python train.py --n_layer=24 --d_model=256 --n_head=2 --n_kv_head=2 --head_dim=128 --d_mlp=512 --vocab_size=2899 --activation="geglu" --norm="rmsnorm" --norm_place="pre" --norm_eps=1e-05 --positions="rope" --rope_base=10000.0 --rope_fraction=1.0 --qk_norm=false --attn_scale=0.0884 --bias="none" --tie_embeddings=true --parallel_block=true --init="orth" --init_std_qkv=0.0358 --init_std_o=0.0445 --init_std_up=0.0513 --init_std_down=0.0513 --optimizer="soap_variant" --lr=0.00991 --lr_mult_up=1.09 --lr_head=0.0125 --grad_clip=0.5 --warmup_steps=200 --schedule="wsd" --decay_fraction=1.0 --decay_shape="sqrt" --final_lr_fraction=0.02 --batch_tokens=262144 --seq_len=1024 --doc_mask=true --train_tokens=580700000 --steps=2216 --dataset="wikipedia_en"
Each number is 200 + 20 x the weight over its row's rms, rounded and kept within 0 to 999. Layers, rows and columns count from 0. The size before them is the row's rms in percent of the matrix's.

# v: layer 14 attention value, 256x256, rms 0.0358, rows 106-127, columns 192-255
# o: layer 14 attention output (transposed), 256x256, rms 0.0445, rows 106-127, columns 192-255
# q: layer 14 attention query, 256x256, rms 0.0358, rows 128-158, columns 192-255
# k: layer 14 attention key, 256x256, rms 0.0357, rows 128-157, columns 192-255
v106,087,207,238,197,198,202,235,179,239,199,188,195,202,190,190,218,216,206,195,204,190,230,208,192,182,189,203,221,150,204,198,178,181,196,185,199,201,238,196,209,219,165,197,165,181,157,211,190,184,192,194,188,235,207,205,180,190,211,180,207,235,215,212,203,228
o106,091,187,166,226,219,189,215,181,244,184,181,232,203,192,207,213,219,189,159,204,193,174,208,197,215,227,196,189,214,216,209,210,226,163,152,204,224,159,182,199,223,228,233,197,219,199,218,174,151,183,189,228,227,205,199,205,198,199,203,220,206,182,176,190,183
v107,093,183,192,172,197,212,195,192,213,227,205,189,229,187,213,181,202,185,222,152,198,199,196,220,216,185,194,211,174,206,189,188,196,203,201,187,204,250,177,205,236,173,199,195,179,190,203,218,218,223,185,210,192,188,216,218,260,193,209,222,242,230,189,204,205
o107,089,191,168,224,225,166,187,184,180,220,187,205,227,190,175,170,192,207,196,238,174,207,209,187,199,190,153,192,195,175,197,209,217,183,187,195,190,227,198,197,198,179,193,221,206,194,206,187,202,209,197,215,172,198,172,164,199,201,208,220,191,216,169,165,217
v108,084,206,210,156,207,159,166,205,208,225,204,191,186,216,204,209,195,230,181,197,213,220,191,208,182,226,196,215,197,212,201,211,180,188,180,197,217,173,216,187,195,222,199,184,239,174,167,243,243,171,165,210,222,189,192,189,216,206,188,176,179,215,185,197,205
o108,085,183,189,203,198,248,183,196,210,227,203,184,181,192,207,176,215,214,201,222,200,198,213,185,183,189,195,238,168,214,170,207,199,213,176,209,203,150,206,223,190,193,212,189,179,192,208,222,197,179,205,210,171,162,208,237,213,204,179,189,230,204,200,183,182
v109,094,214,222,217,222,211,199,215,190,208,219,219,202,220,183,192,204,205,198,197,184,204,215,180,230,208,215,204,197,219,195,206,188,180,234,216,189,200,161,181,213,197,222,219,201,263,214,245,171,223,217,168,170,226,210,189,197,209,161,225,237,218,182,183,209
o109,095,203,228,218,244,178,183,202,208,201,217,215,169,180,174,189,206,199,201,184,160,198,165,186,203,231,160,220,166,176,197,186,204,201,243,208,195,179,161,194,229,204,182,216,144,182,219,228,193,203,192,180,199,189,177,187,192,208,203,176,218,178,194,211,184
v110,095,173,217,189,173,239,192,232,197,198,191,158,230,255,232,192,195,195,211,211,184,190,213,191,208,226,233,184,206,194,216,215,206,209,229,179,189,216,176,202,206,161,173,162,211,224,230,213,204,201,169,212,206,217,217,193,162,200,185,211,202,218,178,179,201
o110,094,208,201,237,189,176,196,197,187,197,184,191,173,186,190,210,201,188,207,200,201,169,189,216,214,176,188,225,183,205,204,169,167,198,186,189,220,202,194,217,192,171,191,209,174,178,187,155,201,166,204,180,176,219,199,199,210,186,197,174,188,223,206,189,197
v111,094,200,178,184,206,230,204,165,202,221,160,194,205,197,201,209,203,194,220,134,196,204,226,179,213,180,228,224,229,180,182,200,204,186,177,191,198,214,193,201,226,187,233,194,221,206,186,202,226,205,179,185,227,196,196,182,196,191,198,174,202,176,206,218,210
o111,095,193,174,211,181,218,223,180,174,178,196,208,200,219,190,214,192,152,205,192,222,183,227,192,238,177,212,220,151,205,251,192,205,205,192,234,203,211,166,204,208,236,192,160,235,198,209,198,241,217,164,192,232,231,238,186,183,212,235,174,202,222,186,204,212
v112,109,199,234,200,192,183,238,169,234,208,166,185,195,217,197,199,175,206,181,205,219,208,210,231,200,232,210,208,231,200,203,232,207,189,195,191,216,189,216,233,195,190,175,193,182,189,203,171,182,179,219,204,212,193,204,205,195,200,171,219,192,204,162,212,214
o112,106,189,220,182,179,186,210,197,214,198,216,203,206,201,232,202,175,233,174,176,206,212,184,237,212,224,216,205,232,241,164,230,206,189,190,191,224,189,216,218,239,245,224,200,189,205,186,224,212,209,211,209,207,177,213,195,210,194,194,207,205,205,215,219,163
v113,091,174,188,216,195,224,193,185,223,224,186,200,261,180,170,199,202,189,195,243,251,184,229,207,196,208,178,192,187,204,206,223,212,193,184,199,203,236,191,187,189,189,179,195,221,181,178,210,186,209,175,225,185,196,177,215,186,180,183,218,203,154,205,210,185
o113,095,192,165,203,204,187,159,233,221,155,206,202,223,186,219,220,179,145,208,215,201,225,198,182,207,195,181,165,158,224,195,175,174,238,209,218,239,175,204,166,199,193,212,184,227,218,205,194,229,197,224,230,195,167,184,190,231,180,203,167,203,178,202,191,223
v114,090,193,233,208,172,177,187,197,207,193,203,200,165,206,202,221,205,203,199,163,213,177,200,192,239,178,200,186,225,234,156,171,233,194,198,195,190,181,182,214,197,197,203,248,166,161,218,179,175,195,188,174,218,161,232,202,237,190,139,182,172,199,212,199,203
o114,095,222,203,179,168,187,202,213,213,220,187,215,198,217,203,196,212,210,197,135,227,207,199,161,202,190,183,178,226,223,213,204,227,192,213,222,234,191,214,185,201,237,217,195,216,208,244,193,227,209,212,183,160,225,233,223,216,214,203,189,180,194,212,204,179
v115,083,220,201,199,185,209,165,207,184,201,216,241,237,193,188,212,171,155,200,202,175,227,188,198,204,195,178,186,199,185,205,217,187,198,235,203,203,153,214,195,177,215,168,196,175,239,187,203,188,221,213,192,170,203,207,184,183,199,180,198,209,206,211,184,205
o115,082,244,175,200,200,153,227,218,202,195,189,193,233,191,217,167,151,204,198,203,215,189,224,198,225,238,204,202,205,225,180,192,191,207,207,194,213,177,228,195,175,172,221,215,168,212,207,188,187,215,194,170,221,211,196,218,192,193,212,175,211,166,226,201,178
v116,092,170,181,226,168,180,148,240,173,192,164,205,220,199,168,151,199,196,173,211,230,198,186,174,224,188,173,186,200,173,182,224,195,263,192,207,184,155,218,172,190,193,203,197,163,195,174,216,250,205,202,186,184,180,210,231,186,178,242,188,208,210,212,201,220
o116,096,170,191,215,170,237,193,144,192,226,196,182,208,217,194,194,205,216,198,188,188,210,224,205,206,211,239,241,213,212,185,203,197,205,206,210,201,224,192,197,190,208,209,222,204,192,206,183,200,204,213,227,198,210,200,224,198,166,189,184,183,209,253,187,186
v117,093,200,199,196,214,204,184,202,182,216,246,176,183,161,177,189,216,177,206,157,177,225,184,193,230,209,200,169,177,187,194,203,232,193,186,199,225,211,187,201,167,212,213,220,207,205,211,211,217,237,204,212,208,218,199,193,238,210,197,186,212,174,227,225,183
o117,093,210,215,207,204,191,191,219,194,202,184,204,165,192,191,185,211,192,197,180,177,204,195,221,198,200,185,169,185,215,219,202,217,248,202,219,197,244,192,221,185,186,163,221,171,185,196,213,183,188,212,200,231,214,182,196,181,210,209,201,211,202,222,182,185
v118,086,192,195,213,198,223,214,195,182,186,171,188,183,183,201,234,180,154,198,227,180,173,203,215,204,217,197,195,208,172,219,222,153,186,214,171,211,183,196,202,168,187,157,211,181,189,195,176,187,215,218,221,164,187,197,199,183,204,206,201,207,190,195,207,219
o118,088,222,189,198,144,161,208,172,253,179,201,194,191,223,208,218,180,213,206,250,215,210,219,203,200,180,201,217,214,213,188,224,151,204,201,228,223,214,224,204,223,208,242,185,197,197,205,184,194,199,203,214,187,207,219,183,186,209,199,191,182,208,213,209,193
v119,092,172,198,176,179,212,199,186,210,243,176,183,187,193,230,187,254,194,174,164,224,204,193,212,191,181,220,201,200,199,213,201,171,182,187,175,196,195,195,188,234,214,193,202,172,204,141,176,240,176,190,198,203,163,203,209,216,179,211,162,164,227,182,193,211
o119,091,235,168,199,176,194,184,204,213,186,204,178,194,196,213,189,211,209,153,206,234,168,228,195,182,190,224,209,230,167,205,182,183,205,182,178,184,216,169,233,211,227,157,195,269,165,184,206,212,235,204,167,194,206,228,187,196,225,225,201,186,217,187,195,167
v120,095,211,194,176,200,174,202,142,183,215,228,176,187,221,217,239,202,222,195,221,241,177,191,215,172,168,196,211,210,237,195,225,186,180,200,162,203,192,199,165,194,219,226,198,201,223,191,204,238,188,222,191,230,183,221,143,189,234,181,220,210,211,237,190,181
o120,093,198,223,184,165,217,235,187,202,198,200,228,232,193,214,204,202,225,184,204,219,188,182,203,212,196,192,202,209,215,181,225,212,245,228,200,180,194,182,206,209,190,215,170,224,208,190,222,203,218,184,189,175,190,224,218,220,203,202,209,185,169,190,204,195
v121,092,221,233,197,191,210,187,203,186,182,199,210,184,200,158,184,213,207,155,234,235,228,221,208,183,190,191,190,231,205,219,200,178,209,206,182,226,208,184,165,180,225,228,181,237,192,217,214,183,193,199,181,203,218,182,205,193,186,180,194,234,248,191,202,209
o121,091,212,204,183,244,196,198,173,174,242,225,212,235,231,216,194,240,184,168,195,207,208,228,181,223,221,225,170,212,175,216,226,200,178,233,198,218,175,200,214,194,195,254,182,195,195,173,207,198,192,176,208,189,218,232,214,144,197,199,197,209,180,188,210,191
v122,096,187,188,184,201,214,211,192,210,178,224,188,180,191,167,208,185,143,192,247,234,197,204,204,195,164,175,188,213,221,187,192,202,207,203,212,224,226,191,178,220,232,221,213,204,212,209,191,202,213,191,196,206,196,169,204,151,176,198,217,185,215,201,216,198
o122,093,216,166,194,213,216,193,209,210,211,195,159,176,188,213,184,197,164,206,196,220,222,196,233,185,214,228,197,199,194,211,181,188,215,229,182,212,147,168,205,218,217,217,216,206,168,176,167,186,232,165,237,189,180,198,163,176,203,191,201,199,197,178,216,206
v123,090,206,175,229,185,214,185,177,170,165,240,174,204,198,192,169,188,174,202,218,185,202,161,219,232,221,205,195,212,154,180,190,205,173,237,213,195,199,220,184,178,225,172,210,152,182,220,216,183,176,210,219,175,240,180,187,213,217,177,195,224,191,185,173,169
o123,085,236,237,214,206,209,203,256,227,234,220,187,181,218,172,224,167,215,192,171,164,178,186,213,206,164,181,196,210,215,171,219,165,228,202,191,188,201,212,162,194,186,199,182,195,221,217,222,177,194,205,241,185,191,203,194,187,210,171,232,204,217,210,191,253
v124,095,149,209,187,234,195,171,210,179,226,227,183,172,184,198,220,184,193,206,203,189,187,213,182,154,217,189,202,189,191,213,187,196,189,207,214,172,171,210,205,213,178,213,224,201,239,167,185,206,220,220,167,192,165,203,171,185,204,210,207,190,174,199,175,182
o124,098,219,182,183,218,210,234,209,216,213,214,141,160,199,229,204,189,200,166,212,202,198,199,226,185,193,225,223,210,213,215,184,190,203,237,194,206,191,173,203,207,180,176,225,157,195,169,210,232,206,185,178,188,191,203,255,213,195,184,200,217,222,195,189,214
v125,101,206,176,174,174,184,210,194,198,186,195,205,246,233,203,201,230,230,205,208,210,189,190,240,233,187,201,174,208,182,188,186,203,199,228,186,189,164,220,195,212,224,177,201,163,223,181,205,214,213,213,211,228,204,232,195,170,202,193,209,175,191,217,186,209
o125,101,191,191,208,233,224,189,213,195,207,198,174,210,196,190,167,169,210,222,201,187,209,199,184,201,191,217,186,217,214,197,146,187,183,197,214,164,198,201,247,190,189,185,204,228,195,176,202,206,212,181,204,213,216,200,189,229,210,223,183,181,172,203,233,222
v126,087,170,191,193,174,174,187,217,187,223,192,180,220,220,196,191,195,170,182,186,171,212,193,231,189,189,206,193,209,218,215,218,205,174,221,159,213,192,161,157,192,201,183,233,199,200,216,212,181,168,178,205,218,231,194,199,188,195,204,167,199,198,235,210,206
o126,091,179,204,191,212,206,200,195,196,198,199,220,212,225,215,197,210,205,191,167,194,191,189,200,189,193,200,211,182,168,206,168,202,181,167,192,200,230,234,226,152,178,175,189,203,227,180,203,202,198,199,206,204,222,235,197,138,231,205,191,185,180,209,189,221
v127,091,195,214,229,165,222,183,166,227,190,193,196,209,236,208,208,201,221,183,204,201,213,181,190,158,236,219,191,201,195,182,170,204,152,224,217,186,190,177,206,232,196,174,204,205,153,213,186,166,175,229,201,208,191,171,198,214,212,187,218,207,240,154,194,227
o127,092,199,208,202,204,198,227,203,226,218,188,215,200,217,171,243,171,229,174,211,181,208,204,201,220,184,186,214,189,194,193,192,180,206,193,221,206,189,198,165,208,171,196,160,171,182,178,176,192,197,177,200,154,223,221,203,214,203,188,211,253,230,237,172,164
q128,051,190,220,203,191,190,184,188,191,188,194,182,198,174,226,156,226,207,184,180,208,178,237,214,212,228,203,203,246,218,184,201,191,176,216,230,199,173,213,167,232,259,171,200,193,204,211,173,202,201,216,218,167,170,180,205,186,221,185,202,218,207,189,204,232
k128,048,183,190,189,213,224,226,195,195,224,209,231,163,210,229,230,186,185,203,211,198,237,195,182,180,202,183,176,170,198,190,208,178,232,209,227,199,195,218,207,169,191,201,184,194,207,212,192,159,217,219,233,180,204,245,217,178,201,218,182,228,194,207,179,208
q129,047,180,223,199,201,235,163,189,194,181,165,212,184,199,195,227,237,191,200,207,175,185,224,215,223,229,225,174,186,225,184,192,212,212,207,187,179,194,192,229,192,210,185,195,206,187,196,202,205,208,191,224,201,171,169,186,230,228,200,169,204,211,203,182,184
k129,055,189,233,195,190,222,244,228,199,231,200,213,191,197,179,203,175,193,202,197,200,202,210,191,211,162,199,204,202,218,217,189,173,209,190,214,202,194,209,208,186,213,202,196,186,225,186,181,232,212,228,219,204,229,197,230,174,134,217,191,187,225,220,193,220
q130,062,230,194,189,178,198,198,198,234,222,151,200,225,193,215,199,168,215,220,206,228,200,203,170,175,219,203,218,185,214,194,164,174,185,208,255,193,200,223,170,207,198,203,180,199,199,218,220,172,179,213,237,227,207,230,224,215,194,227,206,223,201,208,211,227
k130,050,207,241,212,185,206,218,204,180,172,232,234,201,230,240,214,230,210,190,167,195,190,196,203,188,188,216,243,210,204,199,239,214,229,180,203,238,210,207,228,160,203,197,207,208,214,186,198,206,216,184,210,187,163,220,197,160,198,198,164,211,219,214,182,191
q131,051,181,197,223,188,222,175,220,159,198,222,230,175,195,185,213,202,179,209,219,167,199,200,212,196,194,198,194,204,196,201,195,219,197,200,199,186,205,215,240,216,211,189,207,188,160,194,228,225,214,187,189,197,203,192,195,218,161,197,186,236,209,229,185,230
k131,051,214,188,192,225,202,205,187,205,219,212,160,157,208,174,180,210,204,228,168,215,184,193,195,195,210,177,200,180,178,219,205,149,197,245,175,232,197,206,183,192,223,198,221,191,239,206,192,162,187,223,198,210,188,187,207,182,199,208,204,201,215,197,217,230
q132,064,203,228,197,202,246,188,192,162,176,217,212,186,217,197,176,219,212,215,202,163,225,210,203,198,183,191,201,206,238,205,183,200,242,184,191,168,199,219,215,229,192,184,198,203,168,174,228,186,185,196,183,176,184,164,199,204,220,212,199,189,210,213,162,185
k132,054,195,212,225,206,190,202,186,223,213,193,226,200,216,172,201,174,219,185,220,202,230,178,217,240,196,194,188,189,211,250,222,194,192,190,227,189,182,204,202,189,254,169,178,208,192,228,166,178,212,203,198,185,202,218,187,182,166,167,214,213,204,190,229,209
q133,053,202,216,209,218,231,210,183,193,202,202,197,215,196,204,185,224,210,219,195,205,206,180,177,168,211,244,221,191,214,166,191,172,195,213,196,188,204,218,189,242,193,180,233,185,198,204,197,217,203,190,210,169,207,205,190,196,179,204,208,209,208,186,195,207
k133,054,232,173,183,186,202,211,202,174,217,168,196,175,209,207,211,189,202,206,185,215,202,221,191,223,188,185,222,177,207,190,215,193,191,169,205,196,220,180,196,180,184,190,189,198,220,199,161,191,220,208,209,187,203,214,207,191,206,193,209,200,232,187,195,249
q134,057,171,185,214,221,167,179,199,181,223,193,182,200,200,178,207,237,172,178,204,216,177,189,228,203,195,187,174,236,182,200,209,250,194,214,167,218,189,197,175,173,157,187,171,208,208,238,219,207,214,224,201,214,209,187,202,203,205,187,192,190,198,172,228,199
k134,052,221,200,187,215,190,166,232,220,197,200,199,225,194,195,191,179,205,200,165,211,192,229,182,180,201,208,216,199,214,207,237,228,218,215,191,194,169,199,248,197,215,227,227,210,173,216,217,209,177,172,176,194,210,192,185,216,206,223,218,209,175,203,187,172
q135,059,195,211,179,192,189,198,196,192,215,187,189,206,190,217,173,146,181,185,214,212,204,213,203,215,197,184,193,190,213,239,194,197,245,156,224,206,165,214,205,203,215,184,192,215,210,185,213,193,184,211,164,209,168,242,201,234,189,187,205,196,205,202,208,211
k135,057,232,156,224,214,251,219,167,206,202,193,210,202,202,208,207,223,189,160,188,213,220,190,199,186,176,255,186,199,205,206,212,181,185,217,216,204,216,227,204,200,248,193,202,219,197,220,170,220,201,206,189,206,228,175,199,203,230,194,206,242,190,196,186,209
q136,061,201,220,193,191,201,215,214,211,157,181,220,174,208,229,173,182,228,230,209,179,210,157,175,186,237,232,231,189,174,171,176,194,188,193,203,197,209,178,201,233,205,180,227,174,229,189,193,161,209,192,206,201,191,190,191,189,225,168,205,192,231,174,172,211
k136,058,195,205,212,224,183,216,182,179,231,170,198,160,167,183,237,177,187,262,206,204,215,194,198,204,189,175,199,182,200,205,193,213,217,199,218,206,189,166,193,182,180,187,197,188,234,198,194,204,238,181,206,192,215,215,205,200,208,215,197,208,207,183,201,212
q137,062,193,178,172,203,195,239,190,189,191,197,187,188,204,235,195,194,210,212,187,192,177,195,196,190,201,233,228,199,190,192,204,209,164,223,227,223,208,171,218,241,192,211,192,192,211,181,194,200,202,190,237,204,207,211,172,204,206,197,180,214,191,201,228,213
k137,059,190,183,211,201,150,195,219,237,221,207,205,169,210,205,235,190,204,188,236,198,213,174,203,217,206,195,171,197,199,205,204,214,212,227,194,161,180,194,174,182,181,176,208,150,211,204,183,196,207,192,200,187,212,196,238,222,176,210,211,206,175,161,235,162
q138,061,177,188,218,200,201,156,214,189,206,230,232,216,217,207,204,186,201,162,221,194,196,225,233,212,205,184,139,225,168,237,192,205,214,213,201,195,170,182,201,163,191,221,201,216,188,216,199,224,187,214,181,226,212,177,208,198,182,173,200,212,185,214,220,169
k138,055,202,225,187,239,219,223,201,160,160,217,172,201,195,194,184,234,188,185,185,190,236,201,220,173,223,188,199,180,211,192,205,192,188,206,180,223,199,190,196,208,229,192,223,184,162,197,217,215,206,216,196,226,162,227,216,166,234,237,205,215,196,203,177,201
q139,071,227,208,240,200,207,219,188,206,178,216,211,222,221,214,191,217,192,186,214,142,200,201,227,214,229,199,182,237,201,196,233,197,206,192,182,197,231,202,177,206,241,218,211,215,211,187,198,172,193,191,216,168,196,177,211,194,208,186,200,191,203,186,170,196
k139,060,199,198,165,185,183,147,201,163,196,173,183,235,188,184,216,220,181,218,210,202,180,225,197,216,214,185,247,178,208,181,183,198,221,193,222,190,200,225,188,227,178,201,177,217,195,195,229,194,231,197,214,205,180,212,203,209,205,217,144,194,219,190,170,226
q140,069,194,188,205,207,214,256,170,234,206,205,209,203,249,192,163,162,194,198,181,222,204,171,163,203,219,224,201,170,173,182,203,210,187,187,216,196,210,212,201,237,229,231,214,202,214,209,172,178,209,188,210,181,201,194,217,203,216,223,210,211,177,178,222,237
k140,060,186,178,216,169,187,192,184,180,214,186,196,183,179,194,223,215,182,234,219,198,210,205,191,210,186,150,193,195,186,184,166,189,184,226,160,223,228,186,210,210,165,178,212,191,208,209,196,193,190,198,206,202,182,196,199,187,191,192,213,178,204,211,217,175
q141,063,202,201,196,204,173,175,188,192,207,208,201,203,199,160,213,212,201,207,215,159,193,220,238,204,213,168,185,202,193,183,207,225,233,219,195,226,178,194,239,176,178,193,200,244,199,191,233,206,169,218,162,215,192,196,190,188,212,186,225,165,186,163,175,185
k141,061,194,220,175,217,223,234,212,129,166,191,199,206,205,220,158,214,203,217,202,213,202,221,215,184,202,182,243,198,184,183,161,201,183,185,205,218,229,220,166,183,226,202,213,209,198,202,213,203,234,218,250,219,190,199,193,201,182,211,172,195,201,215,193,233
q142,069,212,189,197,240,187,226,175,243,184,197,192,172,210,168,212,176,199,208,218,208,197,204,187,228,233,238,247,179,199,180,187,210,222,170,238,235,210,227,195,213,215,195,190,209,198,165,196,202,236,176,193,214,192,206,217,205,181,228,189,219,207,195,217,212
k142,065,184,218,164,198,191,222,165,186,211,194,189,173,187,212,189,224,196,266,183,168,205,205,188,187,187,187,184,192,190,183,192,187,198,206,212,199,233,215,223,178,216,167,211,211,203,182,201,211,203,216,189,181,192,201,203,196,201,211,189,165,234,193,192,203
q143,074,181,155,179,220,181,173,160,198,236,230,176,205,223,213,196,209,217,246,265,184,211,203,191,172,197,221,215,164,161,205,224,225,185,222,210,204,218,222,175,200,194,211,217,207,201,212,227,198,219,184,199,197,224,236,227,176,166,208,228,200,178,193,231,205
k143,069,199,217,177,229,177,200,222,163,226,188,172,205,168,157,195,210,190,210,222,172,188,196,215,219,230,169,189,174,211,170,168,213,216,202,183,229,191,199,191,221,178,220,218,207,188,170,223,177,187,214,211,235,213,186,204,211,243,184,213,189,223,196,214,187
q144,066,200,225,203,198,198,194,201,220,187,173,219,197,201,167,200,225,195,196,191,223,212,218,178,202,188,235,216,182,212,171,177,216,213,174,210,206,186,225,173,191,219,189,172,210,193,219,198,229,240,199,209,229,184,202,174,206,205,209,174,183,193,201,203,230
k144,066,227,182,164,170,207,186,195,229,172,178,197,222,230,195,201,203,199,225,212,203,204,223,195,200,204,192,230,228,215,190,202,176,197,204,220,170,212,227,192,225,207,214,193,206,201,210,195,194,209,189,187,195,176,200,210,163,191,223,142,187,221,224,168,225
q145,061,165,167,155,189,211,175,196,221,184,188,184,206,210,164,206,209,188,216,188,224,194,197,177,212,177,185,208,193,229,190,183,170,224,184,231,165,238,181,218,180,223,183,197,234,177,200,211,218,210,166,218,184,193,222,199,219,208,217,184,194,215,191,189,189
k145,059,231,183,187,239,233,226,188,233,182,220,176,193,208,197,198,199,199,215,202,207,175,226,235,171,185,245,205,216,173,218,226,186,169,210,179,204,186,187,232,209,194,200,211,189,254,209,167,204,244,214,188,217,228,164,193,199,190,221,190,204,187,216,203,209
q146,064,198,192,212,156,215,208,212,203,193,164,206,199,220,218,208,211,217,225,181,238,177,158,172,204,224,195,249,187,178,162,195,207,189,187,185,224,210,195,190,205,206,210,190,218,182,185,175,216,169,172,171,191,209,196,214,181,207,188,195,231,184,218,216,211
k146,058,180,185,203,197,226,187,203,186,199,224,196,190,217,195,210,203,202,198,219,197,178,197,182,225,167,201,190,197,151,205,205,205,184,211,177,186,193,185,207,195,186,209,189,231,209,195,177,176,157,210,184,207,211,159,166,176,195,164,182,169,147,200,239,198
q147,059,211,210,204,180,242,141,224,222,194,182,203,244,218,196,195,210,187,227,202,209,201,239,201,226,182,184,226,204,195,189,210,208,212,187,181,215,214,210,207,174,197,196,173,225,200,185,207,210,211,191,196,219,204,198,221,225,216,193,173,169,173,220,179,180
k147,066,254,222,186,209,216,235,168,197,196,169,203,213,194,210,205,234,220,204,217,183,218,220,182,195,189,212,202,226,223,194,170,193,202,170,194,164,217,213,181,170,196,186,221,196,216,239,167,204,241,220,188,182,182,193,172,205,179,248,199,223,248,203,199,212
q148,060,196,172,198,184,209,227,176,219,164,224,202,219,207,217,203,193,245,178,195,191,218,196,174,200,178,236,224,187,184,198,203,178,202,194,233,155,201,186,206,211,218,190,216,210,182,230,219,217,179,152,201,200,188,208,213,227,217,211,226,184,172,203,190,177
k148,065,181,218,206,208,193,227,198,176,179,215,181,171,182,204,204,204,175,256,201,179,182,197,222,175,205,216,188,220,196,214,157,202,176,195,185,223,188,200,213,197,202,201,209,198,218,163,199,214,201,222,189,207,211,215,205,208,216,244,217,170,206,223,200,214
q149,074,202,180,170,227,200,237,209,187,203,224,197,216,200,187,199,195,197,197,198,199,193,193,183,203,232,197,233,188,208,238,184,228,239,191,214,191,239,195,181,214,183,226,206,230,174,202,223,210,204,211,214,207,210,187,225,198,218,181,199,185,210,172,168,215
k149,060,206,220,189,220,172,187,217,185,197,227,210,168,207,193,212,214,198,193,194,223,191,192,234,174,197,203,191,189,204,175,172,200,161,202,223,191,208,204,193,179,158,208,200,159,217,202,202,148,205,199,172,200,180,198,236,217,199,188,187,198,176,200,209,202
q150,071,204,200,212,192,190,192,171,169,199,215,196,195,173,202,209,219,182,214,209,149,181,209,209,212,188,181,221,244,210,215,232,191,211,222,187,191,203,189,199,201,193,210,186,192,198,188,186,177,200,214,202,186,220,204,209,217,193,181,222,190,201,203,197,206
k150,064,226,192,218,231,207,207,204,191,217,164,219,211,232,183,204,190,231,176,180,223,220,188,202,200,207,209,198,172,215,235,151,198,195,211,207,193,215,182,203,178,136,218,171,200,186,230,185,177,203,189,186,172,178,196,270,211,242,207,215,231,188,226,173,212
q151,073,196,201,199,178,218,225,238,175,142,194,154,177,197,206,200,208,199,205,221,175,172,201,224,237,222,189,218,201,180,228,223,222,166,183,183,195,195,221,214,191,207,194,219,211,177,166,201,209,186,204,190,222,217,206,206,192,184,212,201,185,242,201,206,204
k151,068,190,218,203,202,201,157,191,206,193,228,216,204,198,139,210,189,179,192,203,211,193,210,203,175,192,231,161,206,206,165,185,168,208,210,244,212,206,201,196,187,202,211,205,206,193,196,239,225,214,221,220,196,183,199,182,201,216,177,205,216,158,206,189,196
q152,073,226,204,213,234,244,184,235,214,181,178,197,158,214,247,201,197,180,188,225,210,183,182,198,229,164,232,194,199,169,184,217,196,199,184,170,182,207,222,179,186,212,177,210,243,223,153,191,200,184,187,199,219,192,175,207,249,176,200,188,214,206,220,212,164
k152,067,204,198,166,170,204,204,193,205,211,200,216,166,152,168,179,168,191,199,176,189,197,242,185,180,211,206,196,183,158,199,228,192,220,227,215,235,224,243,222,188,230,206,190,190,230,177,171,235,194,212,214,186,221,174,213,185,205,189,184,165,191,208,222,195
q153,076,191,158,208,187,195,182,218,213,225,190,186,239,226,216,226,255,205,199,243,193,188,223,208,194,207,228,183,216,172,218,226,231,177,211,202,177,194,197,174,214,222,188,148,201,174,201,211,175,190,225,201,222,227,208,198,211,191,201,207,187,206,217,185,161
k153,071,215,188,173,223,194,229,189,143,207,161,190,197,194,182,193,217,175,183,199,192,213,202,200,230,206,173,207,191,228,181,203,209,210,202,209,236,222,213,185,171,211,187,192,228,179,189,223,215,213,221,198,227,226,226,180,198,224,215,196,180,234,203,228,187
q154,079,225,229,191,215,251,185,181,199,186,196,199,192,199,213,198,239,222,190,179,177,189,188,177,193,185,213,186,218,207,163,216,182,181,188,178,171,198,179,218,195,216,172,182,186,221,176,182,205,218,143,210,190,176,198,192,242,210,236,213,190,176,230,168,194
k154,082,183,228,211,183,227,224,192,171,166,191,196,188,205,210,193,215,201,240,249,185,207,179,206,223,174,228,228,179,165,204,159,169,210,181,198,194,175,176,204,177,178,174,189,219,181,207,167,218,193,212,177,173,198,184,193,183,188,209,174,188,229,208,205,228
q155,086,189,203,217,225,186,199,202,179,219,202,200,229,207,159,212,225,219,202,200,192,185,229,205,185,207,219,182,202,221,193,187,198,227,181,177,196,196,173,191,172,178,208,178,192,173,202,234,193,198,228,208,219,186,236,209,201,243,197,179,194,208,212,185,177
k155,082,207,192,159,250,155,185,182,193,191,191,178,204,209,190,164,203,171,158,179,221,170,216,180,196,216,168,230,195,213,193,202,206,196,182,221,190,176,204,199,199,197,255,222,195,191,233,180,190,208,180,217,191,199,188,193,211,232,237,190,170,215,206,215,202
q156,085,213,199,183,218,207,228,248,195,178,213,206,132,175,214,160,208,178,213,186,232,216,181,236,181,202,190,176,214,237,195,215,186,194,199,178,197,212,193,209,198,226,209,231,197,243,183,232,200,229,180,207,226,186,181,211,211,236,187,232,217,237,170,182,206
k156,081,199,212,172,171,213,202,171,214,214,239,258,193,159,173,187,188,220,186,199,239,210,235,192,185,199,188,225,226,196,220,231,217,212,209,181,176,192,196,194,214,202,164,208,189,205,226,213,212,172,182,236,177,170,180,193,212,182,209,193,160,183,207,182,173
q157,075,228,224,235,165,188,187,173,202,188,220,195,237,202,215,238,216,208,157,237,171,227,207,210,201,234,231,197,204,225,180,214,181,175,193,185,210,196,219,236,217,199,170,192,224,199,197,203,193,211,170,228,200,218,223,217,180,202,205,192,168,176,207,191,215
k157,073,221,222,168,224,221,213,174,221,226,199,217,219,236,204,213,186,186,167,196,206,201,197,183,186,213,189,193,207,204,182,205,199,236,177,185,164,223,179,178,212,235,197,200,186,216,242,185,192,233,183,220,224,211,200,166,228,192,217,203,176,206,207,159,198
q158,086,220,184,234,164,225,187,228,205,212,177,216,187,203,167,207,178,200,212,200,217,207,174,194,178,202,146,207,212,199,239,214,181,203,204,191,217,183,218,254,244,199,183,173,191,208,214,188,225,220,185,185,175,187,178,185,196,203,213,196,190,170,212,174,211